Weights of a small transformer language model: width 224.
Each number is 500 + 40 x the weight over its row's rms, rounded and kept within 0 to 999. Layers, rows and columns count from 0. Numbers have three digits each. The size before them is the row's rms in percent of the matrix's.

# up: layer 12 MLP up, 896x224, rms 0.116, rows 812-871, columns 0-111
# down: layer 12 MLP down (transposed), 896x224, rms 0.0697, rows 812-871, columns 0-111
up812 102:474432504503528507451530483485432486516559549537490500435504469443498450504444564502506518561489488501502639482582514563482459469519520452521506539498480489406509480420516566526514452469564527505536484519462466467483490505448466511434509501557545477546404512507516476486479534519570472477481435550507529508479569460496560507426432500503
down812 102:482508479493484474449561463521480517460473465485498490519482553477474489492499482486475491537533468524524543465482528536434510468516505523609473567527491497547529509445493539514488484522439460518526523412493481570509427505579519520487565522484479522478454509481527478500439529478434500488513426550489466476524507609487447433466443500453
up813 109:508504458477455458517492508497546492471493461474543542593499418509503510496478520486556487497492433487523489538493530553515515491520520451545486554539562625473457460499495444581478513475484488500508464497461525524465490514499380573492451460466544510508461523470454570526518488487455422513457447535531491523439501496456429523487548482474
down813 114:467531448484498402441411536546539465508495498488538468482507512494482473472570497490550490567455573541436547469536519545424502532474506495498532511552490429469524534452495472517464499442530478527529511524518471476519529460436543493549479556530510434449500489521459427535439464530551520455466458477600526593435516452465459507532528451479
up814 093:500485507480484580488466511494486488474496476462492568516526470518470493510417516550554455462460485541553493485531498539545502549569529485551492484436477532480466555507471579574486527480527571469522518547455563484564491443521562429507409442433451524542529445480512568441484524484513484553492471513526551534457529460506429510513492533505
down814 085:525568463542500478460566486465522446526500508502480515543479591471478520584509477462465604491536539507533483501515535498441503490427504557482491583490531508515482502452516494499549472523490458473494488511491550489531511460546504405467527462518491482537472611474487464606470493472525514418422450458508426489561515440521428532461527456473
up815 103:447533450522532529463557446485488452546512531489537513512510402445491461500466539579474463478465407474495453517477490491506520505520495505425480472499498521431494579535420491430498531458501571511519517490558539543487536574528493542449514472527568423500570462442555509464478378459517539571544548472524550492547518480468519555543483540490
down815 110:485512497499535501560522512561512488502463474473442481552525540542464446440501503498444491503492466473483447539488508486521501500534544549549461484486522445469564498568514540537525515508564487444501527427490455462493521522477539546440517568539549563492495560508470476450514545470521477513463573502501462529453406500493557455562532471576
up816 095:520495484501456543470497571465489608504579505476413639484573462537564494494479536480497507498467498510495484465528566495435527499465491462495532474554543466481552562513514559536489486512569477485474486486406493496517458477529486512463443501447468546466513506445497470444518461511530495523549432491495501547477500449506498612509472546429
down816 101:509519516514482534468576499488494544507482409535522513501496519476562530444523554455491463529555482440546430443491482517485500534486574478504504468507555496425446545467494478475520444568441493487455490531508475451526567510424503499548552505505556538533569553546523584525466522469546513532444543504463521430476510396435466537511421480484
up817 102:445486513507421440518518503512523493460491559554496470471546465538526503481545541515489464545469520456463511449458480555505493512512602482447483504555501500492530527488532486527496437597496554457532493476442535522516531479510522520550532514500496540556529512586470535542498537437442466541550399535537440404425480514560397558453485496519
down817 103:559561491466532473469560517479463449526511456526534458515528506520492462579422483500550499580449599378536476496499450446445452468452492484523503387450512495523481529442482487490523505510537504522436484485517459399461448521509514564505487528525452482495599455523546512462522479521583509526501515512499610448547445561445545497540440452520
up818 108:547490531471453396432439522470496525536572494502517526502410543455494452504545557472447563537517527507480535560463517535486462490547486595508485493601503492513499513468568544505415493475511492490504542488465468481463526470536569546475438527408486531500482486545492535527504507483503511471560489503539474574539515499516499545501524578487
down818 105:469516521445486394566536562475455515452475488504535593481567527466412539520529544524578447494464549497483501516518403508518528475497493445482559510513494549526489448495478539557566480519483495459526463471442507533390538482508445581478471535494463540521552503551514500470525519439476502434495547455531508544539519476561463503506425499536
up819 100:525493444527513539565529503534567505363538518454496514498578542597537427431480472544451511522454403509555508488491538540572486479505477469469459510472448538509466470433472532520518475574496494486475467413559496530479509458464485450491494479426495438517456446542517520511511409471483486566496483516458485512441552525543471455526508463488
down819 101:476495566518483537522457467499560509531395402486507502509469525590437510502546518536460574538437619518509500491556469439517504586474535492476550501491542547455478568505505507506473501486529438514520510573477494507480490559421535538542499418506545439508562498492597532467465573527511506511463500487482546526444489453504476416511520478500
up820 095:518494580475481499541531510540491442404495531535442525486538509518497525532547441451519517527554485566542432546492449584515532502586518486494524487432536410498543593448434482521496435497557417482447444481490495583548504490533532510462496525443549552492486518541476466468533490506514517557532477576478517513469532500464423503474481515468
down820 094:460512430491445431512562449502472529644476469426508426524479474519442507492522535522490466545485530508445556494502553528467522503495473565389498495518506470465495499502541503490540498445476531479571532501481536559540484477518476452571454452533434476529506416510484551529546531456472569474489524498555525540473477531423572438499468526537
up821 101:500476497406488490542461541496558477489507548471487529525522516468568514510459543504512580552453545491502448438535483488533475529490491433515552490607525487436485567427483552519567503533530405508465431532485511474519473484457494544500492503496535485486541461563495465526538585502448458404586535523506454485544510482534560453551465504515
down821 101:453486531577475440521521515562538553507485452444488547486492488476486448503471494507503521542504515481520543524545445453489500484563493464511515528494438508540497510518516446434524466526470550581429509482426544445469474423549481476508434474465436508507555531535542468537501453548542499499539393524477499549480379470533601515470511582463
up822 099:538432496434573507514579493461506407514566470514517510462580498486505410514462493491521545540524454506573487512555432414496467537510479453503479491505511506484487448533534491545594488492508589553500510510450541535506588487524470504543489514532466411447451527537501534497433477452514486482487446497536500576507542416492531528501496528536
down822 093:419543527516473438420499445548483547536456510508501531485509517479527542424591456543569518507521465504545495563472478452442465499528513570528579537503468500484495589529419494575497518541551427520511484518515516521408483593492464486566504471474535544484564512465484487532471572401449430497483546487486369511536479517477541487566517473451
up823 099:528535529527472483506448508538528520437472562555568511532560555494561503493528498507517516503464438520564475478549470509465546399496441404484570590470438490430533489408483529444575494482532528463510485477552483469487531533450530502600520446450495530502485446490504482523513487491491512503456570437486523470505544477395476481499515512567
down823 102:550471478516536510502505505483539456436532483491533458555535424565406473493517576504440539520528531510454493492536569435571485528562561507582405457500543477521455515495449536515496369470509479566521452594503447448503447495441505485464490485550458508503539534553532487532483452568485517508451458573551460507483463486572466518552545463456
up824 097:532431499435456492529351541531490547530542484481493506462452494495453482561520496512553443491517468456584486467507529508521432547527485568517577531480505547534486569481458538526441591491517438512509447557474488454518452458495417532466549489444534457382490476538485542495515510517512518523489526477486507550499469440532516459512488513564
down824 096:509524561469470467505502528519464492564506485498462571463486533558482454505494458492516449443561476568471442597525431491424531432488485504441502455524505450556507514561451570463531522534531463580561462569494503468473503424531457499436511543522486491549491559497508497526463467497499575517491545497502527488514539500519451487539510444541
up825 101:563524529480462508552505524482443501519434491467464442474461580521521565537489521502544537554592567474476525514527516507481474454479558453560567514451501539491498537467494436553512462444517556568477400529566508475523499479537469519456491490471416534478454395510497464445532524514481491536507507480496490586460473510508526542475450523464
down825 108:458491542487525433525481538371432531486550526533580524526480527484503533456585517498555460470535478458478415540512435544470477471534508451453479502544546467521456455458501422476501524508505468481537514500543526473507457490468486473523512508502518493493493555543467491530543427447539504495488504552489462442524442471534467538494449497587
up826 099:465494508455519501446517521533529576549467492506451587458491452554483491524484524444553433443457519475562531431511471498475546467616554467518471440534529488534551481517480472480541570458468478493534490406451532546501424464518501525446519484465522580537501528465502487419548511513459434531490479446517526467429567523467402568579503479456
down826 104:484559512471429477513508558403470485579531545525517447499467451488511495538459430445498565465479483464486515515555510483549521468493515464515499503470561506500468513544502503523512443537535607473464506405541518526482564473507550489507513570487491521523525456532521410520496531460487489465501544454540466493448475442503477459437518517551
up827 099:452485501471481558502567443528467484455524426452541477525517480487444512528473573506437576472508461449464447516550529501442538563541587494605501421490507525454511468530535498517486548513484478472453496499501473500587477391477494480454491527464459522493517447542493536461571516526572517512535485558498576506464492491463487493580474452483
down827 097:576569559470483492445430434530554485570509504444457458534485460508561473488577475489480447558511505509557500487525570530551505449498465497451505536493501492504510482511516498515477471450500456518486442508501538553530575570526564378495462491513510437489496518509432518481495532488472502515516542439535494532584514462477457455513513522453
up828 097:524499529503516543497557512417512505503457459504410520508552461428442583527457463456487499461568444546542533524452534471556512438535504424473442461531518554477436493503560535561533487550457536479508451538519552477554566554582470484516526539420490543463485544439618528527533465493534518460460517464539487484479481508541421540512441509552
down828 097:552469456526511523525485541486518435407518477567509461549555469491419476529485486488453418539474500513469492492545498594508507551476521497464448556406523507514509474570506472488481427520447501470512489543510471523432478491489539484519531509480513513462492516427472505488487397578500513535546518596501527587477539443540578435496590568469
up829 098:447460477457513537454488505480541476425489460492486541448489466512509494480461505392486484504468462441556454514504485493501473517462540484566432529518523469495518481517449510513541504501445477485504482418467471538540479526481500475530465522609514534542496510457446517475427480538513529583519514461530544488445472574449501445510506533538
down829 095:512501546524455440531497480550554485543492520481471398456526501442528470550461479572456499515445461477501511487455546556520548462511482504475526539495477470422499546519465391477492516453495508467482476522506552524534511543547514472554482558468487494538469529450511505522486520436495611405602514529563553447466566519548536474546486479504
up830 101:468457609412463455561525520563497537465459475559457466458487499530499567534458503502542460502433568481495498535432508491475494509422582554513527510438477491468486535502474440501504450503468516605500468440529504461494485476456497491481448479486508520478480483453518459452587569480515536509445518530492576478516559547486531439528436557511
down830 103:492455463522508472457522512540502544482451517555480458477550514439555493437516464412514389520429474476471497462471528459494529520479486498508493494571522530457468525484525522551505436538488558474503464549535482475515552443404530424464547526398493454456464480461476497518489539461530549499494516454510565448530511494492451447512516512607
up831 094:507456484511565478614577451524550520482564497437436499528514581494511544484486535533566490488528534485537460463430510480493489478468516510509476489533572491516516530433479513515531487511443477480494453432499465583476490527503481446444487454495390441518519493498557495534564550488510404480453535547479450490520529547486513509565458492502
down831 091:485472469448481386494423545485475559526488511487460501493459502499486480542511526543496474517530563501478466504485532499508550450490482500510529497537477477513498525538468530532473517465500478462502464581489611464441468530484484504441474476472550484453476460544500504501500495508443482562449488478539533524442457457569454549461439562584
up832 099:565523595487457481489525467499396434576545526500513407537523504487463411548483499521465529473475559457430437479503480442457512496507452466518541455503491496471516495475518535490467505495484556493452560544529474507504496517487565437503555494520472508546486552592472505445490529518581437465578496495503568487509460512528481463547516511506
down832 097:502439512486434488522489589490561458519478473492522497398591474466522514489508438426541537458505518529559549460504459499533460492492607507538503527478588492489541494563483518489486457539507453452502510470503495420532556531483470493461516507548481529540462497481431529543514484515502594470484491480509414545491461503527452444532526600451
up833 093:540451507471483425494487373490533577500423465480444458550447478507450498515551493507558485541426522502481485519544486529527496458531532508513468495542484540427519523500446514541500518504532460511576515550458467527519544417505473451500526559464486436481551455453454522560525556493481496468495521550484398503494491562527502519496473481496
down833 096:470468536494511464524529546499447553523503496485499525456459534425471522505477487403488498467562447536458516473485473533471540530516491467542451521473499507435570503554501544521543537590445449494453523530502469509516533480491579448463448464548506510562508524522569489434530495527491471470469522561461549562572552461534550490420504550472
up834 095:470454521468504471469463443560442485532572545526545468496477563476505500539514554480467465492529515416442539539469500472503496508445520518506555364470473495474512503490486558578498471492443483497497513520500508586573505503469467488522606456447474504546495444488524573498550516518438433554487558514531516450497444560466518541491504482499
down834 093:553599492461449456485506507547496517535463512484501548562527505482489484498518577506482553572459456511460511409566523555510527496450391497458468570511464527477493562525513467486420525515430554483505482477536511463537572540429538498477455593588507451471545510592560480470497500525485505486487546451588453543449481513503480526461538474519
up835 098:499534456485557510521532494477473561560502502539491532416476473506455452501474435417500517489490476471470474480517502490495515477448506509430463493499436459495475470588527479549464500534456491551458539493478467490505501509520494536523502525481449469518517509413488527487462473493511516534460508511481572487475519436463509432480494456503
down835 097:486501504451479483518508525536487544513551455498431446542561457528524469542551553473499503593456486514573464474534488458489517568446532495581534500479528521531581577484480397515464463516474573469528480449534528456503423449556519506471562501571469533500530553530511442510527472447418477459478548503467505593525572438500558442519452504477
up836 103:552548534491504537505471491494525438509537589537484445482514555489535497495470409448468611500485533459539540483572540554554423504514467550502505510477568523480541534468521511468491509502542480480537491480510511529481518418504385468540525477450499481500471443477435506509493465558516456503474444462466478498473443528527502510525431464492
down836 104:475504488531526500508535479485532567537514492528538479485442490545477458520485549436438500475469537451542479474497541491610545449516510531567568530394524511534448530381442514530478484505556481480453521475531486516497474626468517566550497502513475506503496474496473460587521510491483639463454517472483518473483493566452532560489533467461
up837 111:431533461530553519527521511534478540490469480466449492499499551448504515546414461537501477571501500476501431473499516515520556559434460481544481503522481495487445541538476441488518529466457563512514491422433501532459461559479456511541548526515565545481520509509485542503478535514473455526600483443580513570479565493444516501483426527514
down837 101:577511498476553451541533446500501489487513539541521503580462531528550534524519498458465483534524513494448622553400494515467539471448552481521529485488476428522512566455502551534440505485476529429480554541482469433484447534522429498468514479478519514451444580481400456473493522452491480534469461500481469470528544522474569507475483474473
up838 094:542507513481516516576466512523559509512522548474539483482515445522490492529448476527522536549502500525505417490563563571441521498553542472442487494521473503501519495509530525517483441513508533389520477402471485501545463495492523517539383503472571531491496452442490487560598527489466500479462472460528469571458564525505523518480501495539
down838 094:477534485501466398467551458485500507474481514570483525608516495484495439495616485459434503567456592443512536553417432485503484460504466569522483493485560546512497467455534492476493476535459473468454429512584478478489534493530506438544495461459490531478465536456528531442517487468548524504490562544582514489490508532504497535484401512490
up839 091:557508474549487480612494551466489416520489543526544412464528520407516489498507504475488493639521457471500471503475534455505562498544507547545454565439442507458552476603506454473484456518506508546488480533526491553441422486537409494494500535483470508475489454500499536472471527483507447552497529403474486533512465561463536487521549512449
down839 094:524489520573493511483571529509497553471505466464524531428429442526450553486518508517467447568527505503504550496472455544514546459539468497441531515491513484489553533650497497524439470492469533541523520459521452471485453521549490483472524436553585545503515550457543488490452473528507382522434438511543545519412507549564457477492557448504
up840 106:474612453513464478549543492604420462504579557521523516526471460536516488510458549473487536486488515486546559475452581546520503509467440454572488501445497454548452488470455468543541510459411479517539517509548550522533498537532539443517506491432514461577494440430488502513500509528548468468537467532514484509516560468538480489400450479496
down840 104:499457459470515484489412538441469529524400422468522529542445490458527529494500512470524503482432469558580483471522500475450488445496594532457461457480498555510480519481478579547427457542539432468440471504503566479519538510503488517488536485526485488490498431509413576490511461499490477516483512456531495520465550537446493558488487472439
up841 096:456581494524511492503496429463468445477462483545604468540458487466520515448437505441528514478455487525568414555499504489412459468510515471490492476484483475459534510568531411473508487510441507441474530520538447514512532501560495498494478531529549462466507447472553485483479558401456553529518454565563492495523478528559486487484567505495
down841 094:519518491425514478503485526487481508533544504533553522523517537500523506484492488472474479573492469510509561502463495608537533529582493569536533495572495482516534513530430518470454457454572450542497488471469443544568563446466506530463490500559484539495533556460499499518520556545555461463446497466485533547520539471475438536544486485492
up842 106:561507580510475582504557498502512464528555485516437531539444452453447512469518511438498423499432538534470431553488434511490550451525471448546452512540535489457567502456508464494464523558415486448506491482465498545419548437542489568520504500496465500546434530536495454504490483444513512520554443520534452456596513520528498514588563506534
down842 107:461557532460528481419519497530536402411484474524502536437527514427511507415568562469524588512508418515425494396463419512522504547535512493495532521543428486495466500517516518497512494399522457486458493545442519555545473551576487559485533477541522574516542489468507515460539480438535516504495538532550595443513458476553515485559560467526
up843 096:515568463499523549448483500456509447442487508485448589463463489520607479482490515485523510499512511443482440572479531572538411565467472475431418514509505529540447482510493508509449572496502507540473544509426525502489480502487504569555458515389489510473483514552485515549489480494459456508411544565491471585497477530495520503415492491481
down843 099:501439522466522489519553491544528486465492494474511509507562452506530469516483583532474533512446497509459485418459552460533583506510555472520516557489524500450492485504500507508506472508470527468502465504500542499488557504575494476432479414535453481547414551444564521439455483482497526464488523518450434455493485535452458550611522512472
up844 105:465551493462498538458477517506462528513477573511543523503452483458562458526510561517540533592497498463518543482525430496454518510528526506532511484525514527460451478472476544484508468458512520511491478500508508525475475531463471569462441498494559482524494482500507420584484478449437486424520564459517499539492493490560538461570489508463
down844 105:516539518524485517503485431489482482568498414475519573550464441486486485444455553511588554550506448450516531489562461528489447523417538448422510572490531511523472498453425517484473457536524538502535482478594447522484484537513449474528544476551478500415547562466533472521546526440508444537500548423487558553533500572579532435457517464525
up845 105:431474497564523555505518556468495456468545457476474513537565427501505469563541489481574474457409498510463443545587446556458565503415534504498455452491568533514450556511517532522533440460473510570441550521565424520457501474487539495458455501446535437526545482476504491546469503486459488472453542470509496584546527477456466530443551511503
down845 102:506545484471460519528477566551431452531487555498515523444538491538459501527491502488541481490515562550481473469501596592521531540513441524402475569496517443465548500497464515557439505499508514486535521531494510501482465560532523556507481421503475448458400471493534472499511444501463511490521498536480503443526470505525419508566530494482
up846 098:497554504566520378562525480432456432518543459508454540482449443522439510489503520554525493550527458510488547565560472515483442485535522484516561522510545449572511457544540506503504436604450531508522526525563494494524435481501467470428518588465474447497538509420535503517542565478486405499510532534520520498451545477521497429461566519519
down846 095:581462529449542508474515487451536533511512515484449489499459530541485463539507441491527431439499480521582547478445490458538459552505500487497527464487482521384488456459564499505474583453522547522482529476489487439500528523461476473518476523500565515523534583571513594526431469473457494490490460538512500422591439535482542493538509459536
up847 091:483510473491523474442473488510479550470558484575500498499555539532506525508586478502528481581384553458455485601487518469510535449537426522478559539508509505483466501397561490484475450465519521475494558481551523496512520475540516439578500446518552517519521451452511507531545549475513535523520531496501566435566549455474503450475530525470
down847 093:490507440501504603563501503486508500497414488431504470498466528479481523467485503472483618472512438547523446472497505476598468517497561476571503429502504462508409458515467514560532582528514453511517538480429513522581503460469513483463505567501531498478501516599507467528449478517491471527457452457572453480500492535576520588446467543522
up848 101:485531551462498470511517522496506476475544406481578487538518443529543514497426404386549522489427549438537506559472551511503532449454507444524540499498465496477469518405545488493529489528490532511468479449494505502588501479437471532423495497546479539538440453511494483461471514496519510532534547539501515481532487463438510586496432517499
down848 095:522457438511486514530503541520472560521507620483465493448410500486448466522588527466517473556501402532489524420512462499477441521492526549534432564521478587488551431455490468506472490468507460466513546522522499473468448518569495459503497526494551431469582507453509510526481504475541473474569496423541493497499572479490505514481507509539
up849 098:504515528516455505558467556483494496568635515507575540475481472514501439478553507550505457441482521473504512546498598499419504483505517517453566446512537501439442505474494566507480564527516478440490426540493487463483482507439520590508500417509532494488428472498425543510463565484496518455456469502471508481542455482506520511452499471519
down849 093:546523504573404492488528457534541455488508478498485537478524526479484475479501514543549429558485546546496494532510519452520534593523489498490498561526446585521485476530511480537523463510522527489496508438523476515503501549513494554487548481465460530479426467446512517463497479479506480522582542454543435493482580476450534503469497520500
up850 095:522562550437556529551431497480462458465477555469476542553484528498487508579514495512477491502462493535450545493508460500484602560532513474453512477542543505546529475510462524507501574516466450537480528461532440514448514489507432553477479506485501450554439526534454446490501570485495478494555462475461524579523536486488482434512511442496
down850 091:429510458542480457505474486512600492501555467432547483466526479480506430458542495437483517510481513487476481477424552523453406477553496507518506549450504503510446458519591551538529419525519494525539574521476544454563483538515601404539501506555520483492495489435518434450471476510412514495444516451503543454466551488487501466472502527435
up851 092:491468485459458444469547466544499527519606522465492477482578475574545524547510497478534511510520505515485487536526554465549501506550477506471520472510464488443472435580490553468506499540532476494489484479481504503517469468472458489500486486491532509508465453499559545502421549459442432425595478558461510572461491456493509479425559544485
down851 092:486519483519510539485467508512457499401458415527479514571453524511435516544470477493474488422474479489565475470536478553486508500465519476571508519596534533519419501541562469511493555438499444516535422500572487498494460526517449592508510589487465468473530530512473508513482521428609540553493559493481516509549496485548456525520449452487
up852 097:473485533514493503472500564570515540491524590559501554479463444443552535511548541490467543578508499474484560474538534534461517509374484507436443508534408480486435456451383474457464542550571518512505505426478504507527464526556532477527501456538477522510480494544467527559483469496523460482527448511451424534450502514517516438512483512488
down852 100:452510451532473419553465476569514534525565432596507494568604446492472441522477476501467462516528515472470483532432539485548505487421531453448505419488571505530467588558490516507486496510470477503546508487531458441472528541504459501505504555547474512532517478498474396493583592504579522472500535499568558457479566431475426458426491463504
up853 097:551495494542518553565433494473538474567587444557485476510480457505518548514474526500509545569494445450535407478488535431513498475557478516525509553536497486493498483540484452506468482488438486487481517548497514485469473511500465544463511408504430407444507554455489451430544486533502457527480522614512444493563461383587424474529493445529
down853 092:506517496535553541463510464533465553424442457418531524438469489550493499482524462406518501569477545488455437570569454473546521433466454432538533486485540549485533500482514444514541513475508546503566508555422456476518479494534510511543545510559558524433497495451501482507546486471525453486445453538521584519514547629435517481429490476515
up854 096:416446456552479479481510501452449494460500475471519513619502561545577478556569492498549511558469565419501604464462501527495493444484492445521473477546504483575488548501488551574573482461520436448517460541503476514454448570477457549508466507482524527474427484494452515549478511521503443506469487494547515495454529444495496511482427553449
down854 100:532532472524496507499546479559444487600552514492449549499496460485511423566448521474534486513548546598529551476534474435532449472587535522503440536504567492511549551499505491498533486465529558486470484553477493478492445459534530505479402579565500483541475540520584450469455494484469448499511522487504534517473476521564535474536588478457
up855 100:481449487483557483520468526518505555491494536553486548599507467533501461545499435461491503470480528486554515434493513498429510425400452513416465517515530512501452504562546481420519570488449571530460533499539512480435507559573500483468574489518448476450457558531475521452533540498506478492537487446462511535457511509441510453416485560469
down855 100:490568549491514519467606533523422463493460545491519489492499465491503496566457499513466476453502521509495528528466523529509482483471492514487511437522497445419484483580527494424536435519497444451468512451501503511532531534494487491394509518528500460551525566504558510538431463465406521518471485486548496473556460491559420481561451524519
up856 096:555498483458493501472511475553537454462525504475566477430396501499591440472501496490533509476438479499423497460538487504462502520481496517496483489428527541453485509532473537604511564523469546514491536492481544560499435510488488487621525493474500544426484488524498458515569491534497546425534514482429521551483485407477524539464445560476
down856 095:486496420548462544457507493468455514477510512480447463518517552485511495477488413503475518507499585436491530470453493468534459578475498496515500562491526559490541458397507394454453504525522475508515501549566474548581548517502505487401547471498546501471546500494520563515432530509543482554583473489505564501483521502565486515476598508504
up857 098:524448508458477572516477493490597538474455513469523533532517549521558532455562441475512473516582517492501462565544491461476496481552533442437511582467480485453483529486467500452461462512551523540549565495442548539468482434545550537521557552422454555420521486552528504482533491492512486575453506448478456450473478511497484514494507479508
down857 098:483402445536515494466512540497450524527462518529503495434470418516517512495464492499502568520452553479404511463472542498459488496511505512531463548600542591477450523490515500476479500542524512538470449522448434402575537524459433525463507527518556504555512508480417509452523452489559491471476486440532440454493505577519551438516470532481
up858 102:515502526469486448535581492439587446544483533462506432455518445516473518503538513501480524492491500470603484550531502440444542466513528470505565482488524502488452466501549437542480439491479591473386491485543514446443504516520610483468495555472543542515544508559506466579476543421520373488532509563539462516405506431469478493531470459432
down858 107:490523408485480558481456519580473486475507549483512474571462524474451490502526593493509494504437530466454545484499524552445469503535518432536493541486506460538511502499499456460461482513496562520477420526505536526492447482521413580484563477530476493556525458533469524565472487512505501513495505476569519543520515568538472506457538458497
up859 103:502541470516489585484529434476573582509543501447458504552467499556563475464519494512443450503476519490478447535479437484534500532562477490453460521555488487515499513427493548469514481489534461565550493557420550513486481484510587483496512508482488516563572521442460480566487508506534483516510492516545397530526437499542442521554434500467
down859 100:505488474470571516516517536467543537449507526545507571494530486488488496504484485514530564526504495508569438476414499527458466499513547508471543462521511499493522467612581516512528461519480516450422525540564478549461521487473464450447462569506571488547450418475510510447472448502449453501583474489508563511470449414596463540439487590424
up860 107:477557525457519505536468422462408535513500535517520482402438502496454532427460518530562475502549476504488467530509495495501488537423463528424501474561475443529448523448527533512502538505480523483541475580499504496463501513574454452540464455479560541569458576439479553497452508532575490496476512477450524500505549417531539538582475445412
down860 106:504558466509547507529541469493505470467504436462494449583527483571522503519489468436517455507484547505518473477543547441492556483477523417526525484473516543497497487436511444525489407451471504496474561470527506455514464506483460558449505484484460522542510492566450502482434477518433572541443529473490496565554533494481456519491441571536
up861 100:548481513518466533453494417506535400540536489468449478502472542568483507507516516472425546445568539487458515517530533501478584520512440468551533423530491516441483506497480503516462483509523499508489506530531465468514545490426518479509452570432477463458381513565494584514563498462513447447467487525553492545533425442435458551445469535537
down861 097:530484517490536494575435500460472538479465474540430529429466532505506521467471530475535507470457452430522480593547530516519447507526487477537469531468502555450479551569516440563547523530512458415479470471536573548473481480554512502448447514545500546480592481535443495516484571489488517496509490489447461557478520440536452568516488507490
up862 104:546504484419505420470549565501540502539427525519461502474498436509563574536515495473512580498468509562537566464493465573440473512479523510534479542467534455521509542442500469519528529605496570489482493446463498497524452499397467510486485561474499501480521382457537509492512500501491530468568532409536471521477553505456628466546522534476
down862 101:508507492521555467529478564526505528446522503543493520467577457455459474435568466519491429491414484498512524592498447556454490470488437512515504480455476485517464532550525482459408458531486565550479504469543478499498529516507480569566472499508469529490420474452447460490541511549454522464505487468517529536491540484550547521485427532483
up863 101:456500502447526533460436411486543493523491494469479524552514480560447539503485451526567502468454557514530497501474535416443578526532540518462467487490559490485543464504521453504519502565518540540472472487468435563466491511511514578545401529437536533572448533522462444509512539477561509486435517457494481512539448514534441518442531525505
down863 096:559531470529475495488499469549601531503462471532456479432490523481503463425514540497481472401539469539449502509485498429544466489486536439554485542523492526548494546576564506474473471527500455450514562517536499483501460527464539477516536473501497461425494509470539509503479492498441459537524491494501442409460440468522497440495528505522
up864 108:523500592439554509553464520434500492496503466543505525545519491506487471472483553501469450486487524483478560474554464534559514522533472467442511540542493516513571539513477548496452452521455497475450524434491449467544498408522497472550500503531499588476553520476483434519544573431517535598486518473510436562501453504513484473530449507512
down864 108:484469524494508513415515539449542492475443575555489476569478478497635497481550501465512521376532530543505499443540548495483513485477499536481474493467497577501426457539561441472497584487494538530478514549549475476543554498459524565454586454564593479500462441550503453552491500585476472470565516487499461514515484538465480454462505483509
up865 104:473473489581508453528488472481540465438506544543527523490548409491474513487478519481478465494500480580540463429483485453543520439513489429519497503510518500583474564492469520453504531413516479432468533462534486451519487418481495421480426473508502507532509502513480516467477460426414556499457569576544497525532578542530546475515500425490
down865 096:475457448490529513521526488529450575492483480490463527534503511505523492592476498444496468510526483491521532522490527599492521448504542475528477597569518578607505465420511547543491461519476555441474550440529547466468574506485568437486547531496534516460555499464441431526516481456485541471440475463497547506567542458530522480463533480485
up866 100:548513476476519536475430443488465409516518466547541487482488447545534545560454495545498523519497477531526440551479387487549523549503477499474437481553528478497563482483545593515400458480473403528436520526455428473461552478537521553541510435499503524434523491508452481502536517578427537481543504494481560479478517478537522561570457505519
down866 092:508471487477489479460501521560429545490575555496533554561604533482540485500553467546568539527472526472497580498436464544484432468485512420442495598420515467507487487501504468521580480511460575452506408504470483471520493507556516556532507476485462527451479473521573530554469511494486513543497486467490468538469539489537492508461453476501
up867 099:474380549565482477538570490534470564510491436581463441562511437532498513487524520482469482475511508500477508530490536571482533538473353495537482471559529466468469499524487488467520465515540526534524505516487433548445490578505543532529483538484471499486512524495515577543560506448464491491484434528495544501490510487601443466553513491538
down867 092:542553503428499530442513497518498454568542439483494503430486525512552472502524513492547484449532486589475491442441474441496479470576475468471566538513474542535516444507538481497450492519517506465546541563486462515518401436498525495498527507497449484439548489510497526515364457470506476491485576492511559532483598484471515546518471523498
up868 104:457474512482575518463450477517486471496459541481522480525512550552441506439487459501536504489539549503546552473522505498421499463576530547469512378538537479485450462544500521513516561519434462489540585518488490515498462496555477506551523556466473458503506518564550519509482534528590525459574520515561472476546520486555491534470527558488
down868 104:533538556513532459512557477550479448510595515493521499555516577477505500492519588520532491512518519502483457565476531457479463499471496489475540559439474544452435494642438542472466555525494435402484508490447501454537487485490522498486495549440519467497498495490540484489507489543505580502522541532435538539502474470473445567622482500440
up869 096:478515534561523459480486493504519478439527526585442545543485506466515517515468466442517557489434442452543504496566481563521582510418536539530556477511525436502412534540472427461452516550551511484568503463484488534510457471498543451497530497479497502532562515466561506540577554486513442492510532371487496544539530536476495481539528538519
down869 091:435475525479509501480496582466535490541588562459492444542480568499386505496580450502552498466547523464478466516516494515491473532522472544524431562510453509516520477503514531526539508449427482450462474561543507466555481506541518497575434488566496500480499482478493441486454458508481551512476459482543456407499491512461503508524550502479
up870 096:487543472480503494552466468515501481498465476491530495528569554525511519503514571525400557485479459505488475510481540500489531540539449537434493445459482524544568494487431473475499533561459482486507539497533535493469550487467510535524501472486480452449514542492553552455486557508502530495493417457464540506585505502531489493454472486470
down870 098:489421540545486395465514488505485522619491454484504515561530363472493469421489425462520507486530576447522460523453564464485453420511568485518479536549470495465453521519528453507559404504451549508552481518556511468495498504537506509468480459527498540514416492506439490570515497481520514460543453453482546501406460537498448567482500461489
up871 108:493506492429543521515480479558438523536566537589526507520505477515472423538468498487479444505487563531520469562463491487542458493503512489530540486560469500513604449496516483437471494499530525457485522523469460574483456433480544510533511543436511518466559465532483537435470510548581501529429493411496562530477502525521494454448503562436
down871 106:441481456535470524501466492564499519536466485426548530493517567481536513584503591494571476447532434504507495502514522478516569477507470456470512540422550510497553530444517511535494529478458492590419445544521493448451480445467490499592494499525481539517476516486493495437561552475511525508483454530523543441510562476468496560491478470507